From a checkpoint of a small transformer trained on Wikipedia: vocabulary 8192.
Each number is 128 + 32 x the weight over its row's rms, rounded and kept within 0 to 255. Layers, rows and columns count from 0. Numbers have three digits each. The size before them is the row's rms in percent of the matrix's.

# o: layer 9 attention output (transposed), 96x96, rms 0.241, rows 6-21,38-53,69-84, columns 0-95
# v: layer 9 attention value, 32x96, rms 0.216, rows 6-21, columns 0-95
o69 064:069164136114142144173161105154102116119125096142155140183148103154136076064163104129160100117151087129149124147131217094120062102092186085156098098148089104115138123071149120157130084066092162074145134105155123144117075087101067158174095128125103139129148145151155121146108072102085121161
v6 094:060132115202177143128114143106100137116169122131131150121135165132081144163093104125170154086124213145151102141143096096081135178160125137119184125104126135117077126107153089199182083171112146101110163127171128150158142139098118203138166098090201147147130161132102147126077140121110092077
o6 127:128168115149097154137117126122170131149153187199181150136117115074121180126115156158121129170147083116180142154144074123135151162102120190122123114143079126155210164138135147168115122116106100054153101166113097160136116164143128164183101125116099139094192185127112077155174120056149099140
o38 102:122177124152117136167128129103120144157185142214201139141174194079119129160094160161154151171125122122186127113141126122145145187138134154083115106143116181095128158134116128207127143148137127109131077158112120162117071150141098126157104169156121156120150199134154149079114116130146037083
o70 076:124148124132078145130154130135186132113114178184128097105108114116127125124126198159146096169097050105161186097094069120096141134088125144089104107159078133132165142094157138122137108086135076134153151149081131157110090167138128135184127142123073150116152156092153073123203124045147068143
v7 115:101141133086096117153136086136158175101132170079184157051127127170149111131140129174112127089097148127162098134154130105107138155146155130142080127149059134113132172130105137136109128116195148065099113099140105118136119079160086226162043114112114150140084127120154112132086122194153179160
o7 120:113155125173137092116105122114075062143167112106115129121124137170098106143098100139125109153107129109065172123136133101128125155066153131131161075132090144094138175111094112148110167160141117163184076167174140112169097044145161115138049163071054121120085122130170119104104131183162082128
o39 112:083160182152108081125075098123131064165137170107133139108104153186165158192072107165182137105104123095071138150158144095132137156048127141147107116106069152113105153110103118142134156115148126158167105129167163145163092054144145145124070164096103148103124120166127092107099166162149067140
o71 077:103122109165132101147128146088080120135166079074119104131165076110140101157056153124106124158174106135141130125167138123101127085178113142138172135128111102112139129082155120134107148126091108148090139115055112148153133079117152071113045121067080119066083120163159125211102189088157106132
v8 102:114079111115141133111160095173109131110085094120083123217105059081108128139132156147157141114118117082133170107093135102133174126098073124141093167173108149148131063136171151089096153104151146135104097161149158100154142182074125066128098168152072107200147140116140075123110109123178108085
o8 129:093137132113135079183177105183055169122089100114104103144149151123148067108101135157120153117091084144116124071117126144137128085145111124099034157127168178075139098102147126153166104119163119097117122081100131047101147133142149054121154137165131155148115075115100160163136079136081109115
o40 106:114123115147146079199218108166121161100070134134110109149116120095124125096119095120143097126093105113073155153140104123030156107134142158124070175114125189177133118077143101126119101098143093104113088121151182095125189146132142063136154079131165140126168075111080131170156112137101140114
o72 064:088149120130134099145135147169056179115133084106161150122151163130151099080075167142110179125118101125067109075125190091176170099178127132146092153153100134123170161156108115135092118154166136095133120137132035094107149067109152112090119147146133109121098117086123076121100068147155131053
v9 114:117086155168167095104178169126112135160185174100134126094135079125139106125114103118092133182159069121171163157096131113117127130071203120109122124099144168144109121123160167114040092099169085117072148131162126150196149116083129165156159166131087140136102117133136163164083096109113125053
o9 135:140137089127114193155131127105138137114105147105142093110138136087096067124095120108055134074100101128155108077089136148117158092140155072090067130128159128091102121113121172143136150132154111149129110110149183139101104026109115096160171167149199086118104145175172084143158086067086114132
o41 110:160099136123129139163069192100163151161147148083178136079096125097092107159121121052138096082114083126135120139095103137115136113126179168132114125149119134101115145094186165154144140091150098151101123107121185183087163066123194136177156163121115086123153096140123085088130066062078127125
o73 087:141156117125105125135161139065165128121115070110133144087142165131120066157092068095099105087114140105105101086101230113123106115149157141088128095183104114092140115078133148133112169081175080129128092121074133147102096069076136177130135105164110092127083147092145162136156088092113068151
v10 099:154092105163147110174125116090177149128145069122126109143172148149156146137098148089122122034188143144119126137152094139143114174160091104169105112115144109036128197158168174129121097110100127123142102126123149149127157127153102076132132138165173204110074125134114188192145146145134190107
o10 122:102135158152130147117152116114140121144150109127147146173137139101121139143065148116100164126186166148129155174103097101112133136033101170130166119151147006148197143092137105076157091095095129124156131101153165140159094150176115173109138154098103141102104145113147084111127161084100211126
o42 104:070112152120148126111161173137090179126135107115139128146164155118121118160083161138084187136214181183144121124115110127150129152075085112097144123151119021095172146119115136074145118110117155169093113112141113152128117128203122143138124192099099124093075128142178099131128177130091190136
o74 067:136139120136124141079141111109216156142077173086128132175110142158135183141123181146143120143151142160134084118110000131111154144122095130162156062128136129101149145154155110104154091103144128168117126112116191211163121178132136164184148152105163143095137123127117116130154163117124147125
v11 083:110101137140133179179122121171141168167087122110149141148055120147132108082152061117117167078097149105111128116091090116137158116171127171185177125106136165148108112067139069062125123123086132093131099192118190080110135089125127111131177103086122142169134093171149089135136173141093140189
o11 097:093163119133146106125124122142112140114119137131100131118095131144132121105151147139141090159089113088108184191097082103130094097107108148149131140071105119153186173138164135118102125083160187076128070192137067070112162086094208128158122137085116113088153139159092116209172175130137181154
o43 101:123167094127128101079137087136121116105094135102100132145114125180137132056146136111142147144073095140119169151116124103072108090140121133147138154065139154146130117086107133122093148111134157097127140219147131063103167078096158121099175089109113117102130110136127118199175255130115177144
o75 075:096129129155111099136125088218137071061129153131079079101099048137105160096158177124123115161124108138165153155136082116085150141136107112111096129091129096163164157082104107111139155118114130086165107155083130052095146161116142102105121149092043134128184133117130113153134188106169152098
v12 117:138139117129159119107150089155111067129236128085147121094055097107161119083159170078112172121167132132114193146068142101178137153089164137156136124098148105158085122152164148111136111089117129115120116144094127131157162077109165144046158087151143191150114121132109130140140107110101100194
o12 130:171136118083157093139129152152182212144139180081151069140174137135137115059105158132094148178151123110152128161089170140136130079097109054105114104125117096137091157113104121079098131076077122145142145078114129131129135157081057093128117115151154119087116113179161080086119094096089119161
o44 110:185112125113220143150114172162142168141150113025146129104148091137140134066177169138121110148112104148136161165124086139095126114110143165130133160120126094144106139050116146098075104081082144157159134109106154150108166101123097103124155117181136091112101116198168052132118112139112096166
o76 073:064104115098197071135123141182148154084131110083120137154112110194128122119114140187107139163100129087152111159068183101093097147152175145113149101098126112128152141093114082074165093124123100133150065143064147152150118194109134165155096128144127134125149167140175120124140140069110056170
v13 097:100143151161117116119130076079066144058156183120090150165112157114147069158118114191104139172159105075141101138134120109136143166160136141086123123172147113062090129173085102184135096150099149123103113097119098138096138248121112124129135058127136147088141140112098107105153118121083151118
o13 114:107116149157124117164083152154093125116143117161083188129106124083039149126179076117178121166124097153143124117168055174064084187101183083124118132154098077129106146118077149175163099121135124152148094115142112159090133141168063148122161119144103144158152144131127163069110137174115155140
o45 096:122110155133136082159045140112098147153174109152109181151143152067092140152146117130134117178155115106156117123125120168114146184144162072095143123174140081183151143208073173177176098135138107107159092066090081128100137155131081147167144130122178115147166169131111121094086077154141125118
o77 068:171152133126127115131084152150123086148125086164132111133078233073106091154183076120129064083121154136114143111086213125118128144135164098112143118118160148095141106145099164155090141201117155121144148110145159129111088137177144084145112107139173108186126171136107068125125064148138108163
v14 094:119153101167103126132133148191163174109094113138120065117129072149121109192147134133098109126175130092127056126137139094192183139174080044167158149137131130095104113166074136102135132125133074185190106089169110128156137154153066135137160151118123146126107120181119137181153136076134134141
o14 111:102107149134115166166030143141089127127127130161111136152124177129117092111150136105096134113125140161094111130108086127167092110093131113143132151097176091099163134117155128087255153072128131127097085077099167111157083143207141122106080184171119127117094152140123140164137177103084108118
o46 105:110135119172097160130065140133116153078135144201056165156127123170104104131124128146066107129157159141112105092105140137173108152130101100151147148069106050153143158150121109081216125085156107161113081082134084108169087135181109139119100187132131107119101163146108154178154172099107119114
o78 062:168140153152113094107132139158175116144173125127147139117050102163151097091156087106120060114105184140105063133159102162147166122119094126168156160117151054102153202160091148090109178189089135093129096129152159099106182168147098106074159118147147142127150139095086152090144139137174163138
v15 106:167057192083116164070117149149193093113141154146103109126190095151126031102146071095113179144148122162116121153167136187128126147085136186091112120073128104163116118140185142092137122125164134118139133131109101103141166186105170097148116108094125148122134078076126134095160134132147132171
o15 120:153150141161137126074144111172116139131152114101173139096161099135136063128144124099167139184133105149107108127119126141092120038155173080096159039163144158152166155106108151139107088142200137195156156145130135124142104132076137149136073137166128144089091093123104118091110136144202195109
o47 117:198119166130097134059144121184133127139095110118129127073140083167121055056151096096128157132133107145159116129106071143118085058152163104137161082157123158144121124097155156115140078148113129119148166162144163126130156143069171135097116095137117116088115133122122088152138184092185219145
o79 058:087159117142102059104116146170100080157195100136137111142204160068160044096075205105122167165072140123118130133112134122191112099126088109108133152146166151155157113179121143132115174169104102127135125134126108121169169122179120128138105192127109120171097161133093112087132173129137122104
v16 100:034067154152133141086107070126134172107111117106094146142212131121121125145094133085138151116174176175153142110131150120135112152124151117095108081154136106110092122138083158125120114100148105110147142170000112147110119188129125129132083119094138070120135093064135142110107119104125107130
o16 102:086123141133133086121142112221144150216127134139163150121112143075114198137142131103220145145167094157123094159114160142160165119129098100182107121146071120161126169126145165155100085134153097129128181084103097177085160120142122141137117141170130128161118108091106104097137205099166169119
o48 101:102122147131146123127189049179149110220060137162136136125141147155110167139101098136167127116162126156160143098094124105177151120114140076161123101173043116105131140149108171102126089128122097123150154088080113185114151114123105152133107126194168079164069155100136126115129125068121115073
o80 080:075113125138157128131123095182099126158162101135144157137172194083157079112126122125161166173128073138120175211080204087153090101110134110102124136181123112112159132159155152166081118139168108128108171085102080122098143074133169133162132170154119086176069115070137122147133151101138100137
v17 103:121133135110116118116151100085132143137193139149132148131172148109180134106187192149144167139128055233158111098172092093120160190143140099151138113170101121135089135183178135103147061134161140115078182158152143135079126160102123096101063124114123110132115081131133093168120131113075144118
o17 110:136065145112080153176170091109077114123099097123135137097146222125086085112097108166118147167106106139097220135123115143121068116112133128134085094133154116131118173122112117169139066156150174115169151122184150113138166084179089156157095136164097105154108129153092142053125133146083125126
o49 105:158021152124063116151144125114121123144153098125180160083145192124103149141120136117139139150188085169092166192125118173076137138116135151168157090137176129150091147127134117165121076145117163107162163156151167127128192061163151153153061103152090098148152139160125092097133147103121108152
o81 079:106154132083124131130114143201161156158106151106108209117097171145123139192028168148151132106103084112078088124108114079133202115136081184158169150107127126128147115138120113156144101152164103180143192124105150175128173165137143076114113122149155129093140133081155109162139176116113098129
v18 094:105103062111115139110107196178116127136141116074153117150098117149088155065100106148151099070119143093092156106096130123184068158161132149179120131016187166118162178111106143150203130105116140142131122100097125125130111140088104132126122093163123151106136129049133128153127120182106103118
o18 113:143132115156178087141175112132181136078172137152149130163066078138167160162118184070154093105160167055098096157121105121118206146082147110129170096124125146153117142213096109088090156114122094167125175154158125114104128135074118160125156124095112121148126156113122060148145091158100151111
o50 089:109156082134177126137202075164143203077105079112136087134098108148130136109135171122129105104110153081092091141151121069165162160123122096162100070107136141140126155196115091088122129103166068179143124116158120126117081164093109119126156125098140134115101158109173085170118083190102138068
o82 064:135100077161151151127151099083103129062115097155137050111171173104129127102201126150113084165142146104149138138171138146117098158117171118104081103099151155098121190170081140118148108102167094116114095139118108066113080085109152162090132090100081098108097126149133076108114059142070138084
v19 103:086097172135144196147062154097145129139118084066144187176161145148111130059153114192173117144182160201084132149127102085175085139130135144105149138113114138136154128072090184108093118126089151115143141191145171116134103129106095192080146115149088119117156114129145157131078139106130124138
o19 143:126158123143158113158194135140146105117138161155087181123109118093122135164090155123161072128147143115102067149053091123168140121118139184127145163109087110127139141173140122164054127157111136117119137146219081117121161077094094181159138158123152120144139185127046148148149168114100154193
o51 103:138195144106159122124155132135128108078061165113085191128144139136171105118127196116166124141117089209131089135091122103118147102131128204092183125076112096088126079125135135133050118162109087107122159146232154091157161102122127158099130103124103093133125165110121155125159126094112130140
o83 082:160202123182108180145137125066125089072135087137102093058139164115105113141136094144133107171137060155156143148139173121120141108120125141073108119171094050063140148090143113156133144143144094089145124139085132088083100038130139114120100127163078087142100153075121149148135107118110111105
v20 091:164120199152097126190132084163168140125105131141146098124115118179100150155094142110116186060120161154193079108131136103109174112172108098161168124153137134159122079176089120094152101181200103125161158123150168106122095166127113142169091111122088126111112152047102144106114130140133053120
o20 119:126123141152176113152102115120097129107106115128185133140112193125151110116155110140148110161144126155128179125136133097159110103143157105080142066130139186110189147131150122074161073152146116087140142171062119091179066135115169127114055099150088118146052128078104115170133116148175060067
o52 084:120158140177118116153118068127079112094071118144146167135085191147130161189118121163170125127185137132093176145142178126132110134089177116124139095080139153129135153117147155091184080144164153108147142162126126119154093117110140108112085101180113137180068169087108130171156207150155063083
o84 070:087125100181094085162146149177133143178146100111165161140154110084103118094083179108116147127164123124151144149180062105127161130128124142113173148157128129119156131112150122102139114168133100097141160137120116163073192108071137113106094119112081156099091160054132115124135212056211124108
v21 086:162071177179077088151132109136136119163106132162171069155177125119141095074120097156129155167089110146152179111091068098160131144112181172178117166096121169086152155171162128115174118206117108098128113104122179139106116127111113153164073144144191153121097125100151136173133149135102111077
o21 114:136160109148172125156192060131145090071114110150163126115072127156100131110108119114116099125132150120117205118095121118092135173103141170064140112089168169094139123137091108066174056140173135124146128181156170125129073126125185186105169153116162126163118178163129115089115096168122148086
o53 096:111116161124111065136134095175101144142144142104196128113115150137063155089080117118100129177201151121138154191076154136116168171146154118130162101094143193083104152140139138107151107172146132111136103174130157110085094138096203159182130172122166139155123158167166119112114210130119173121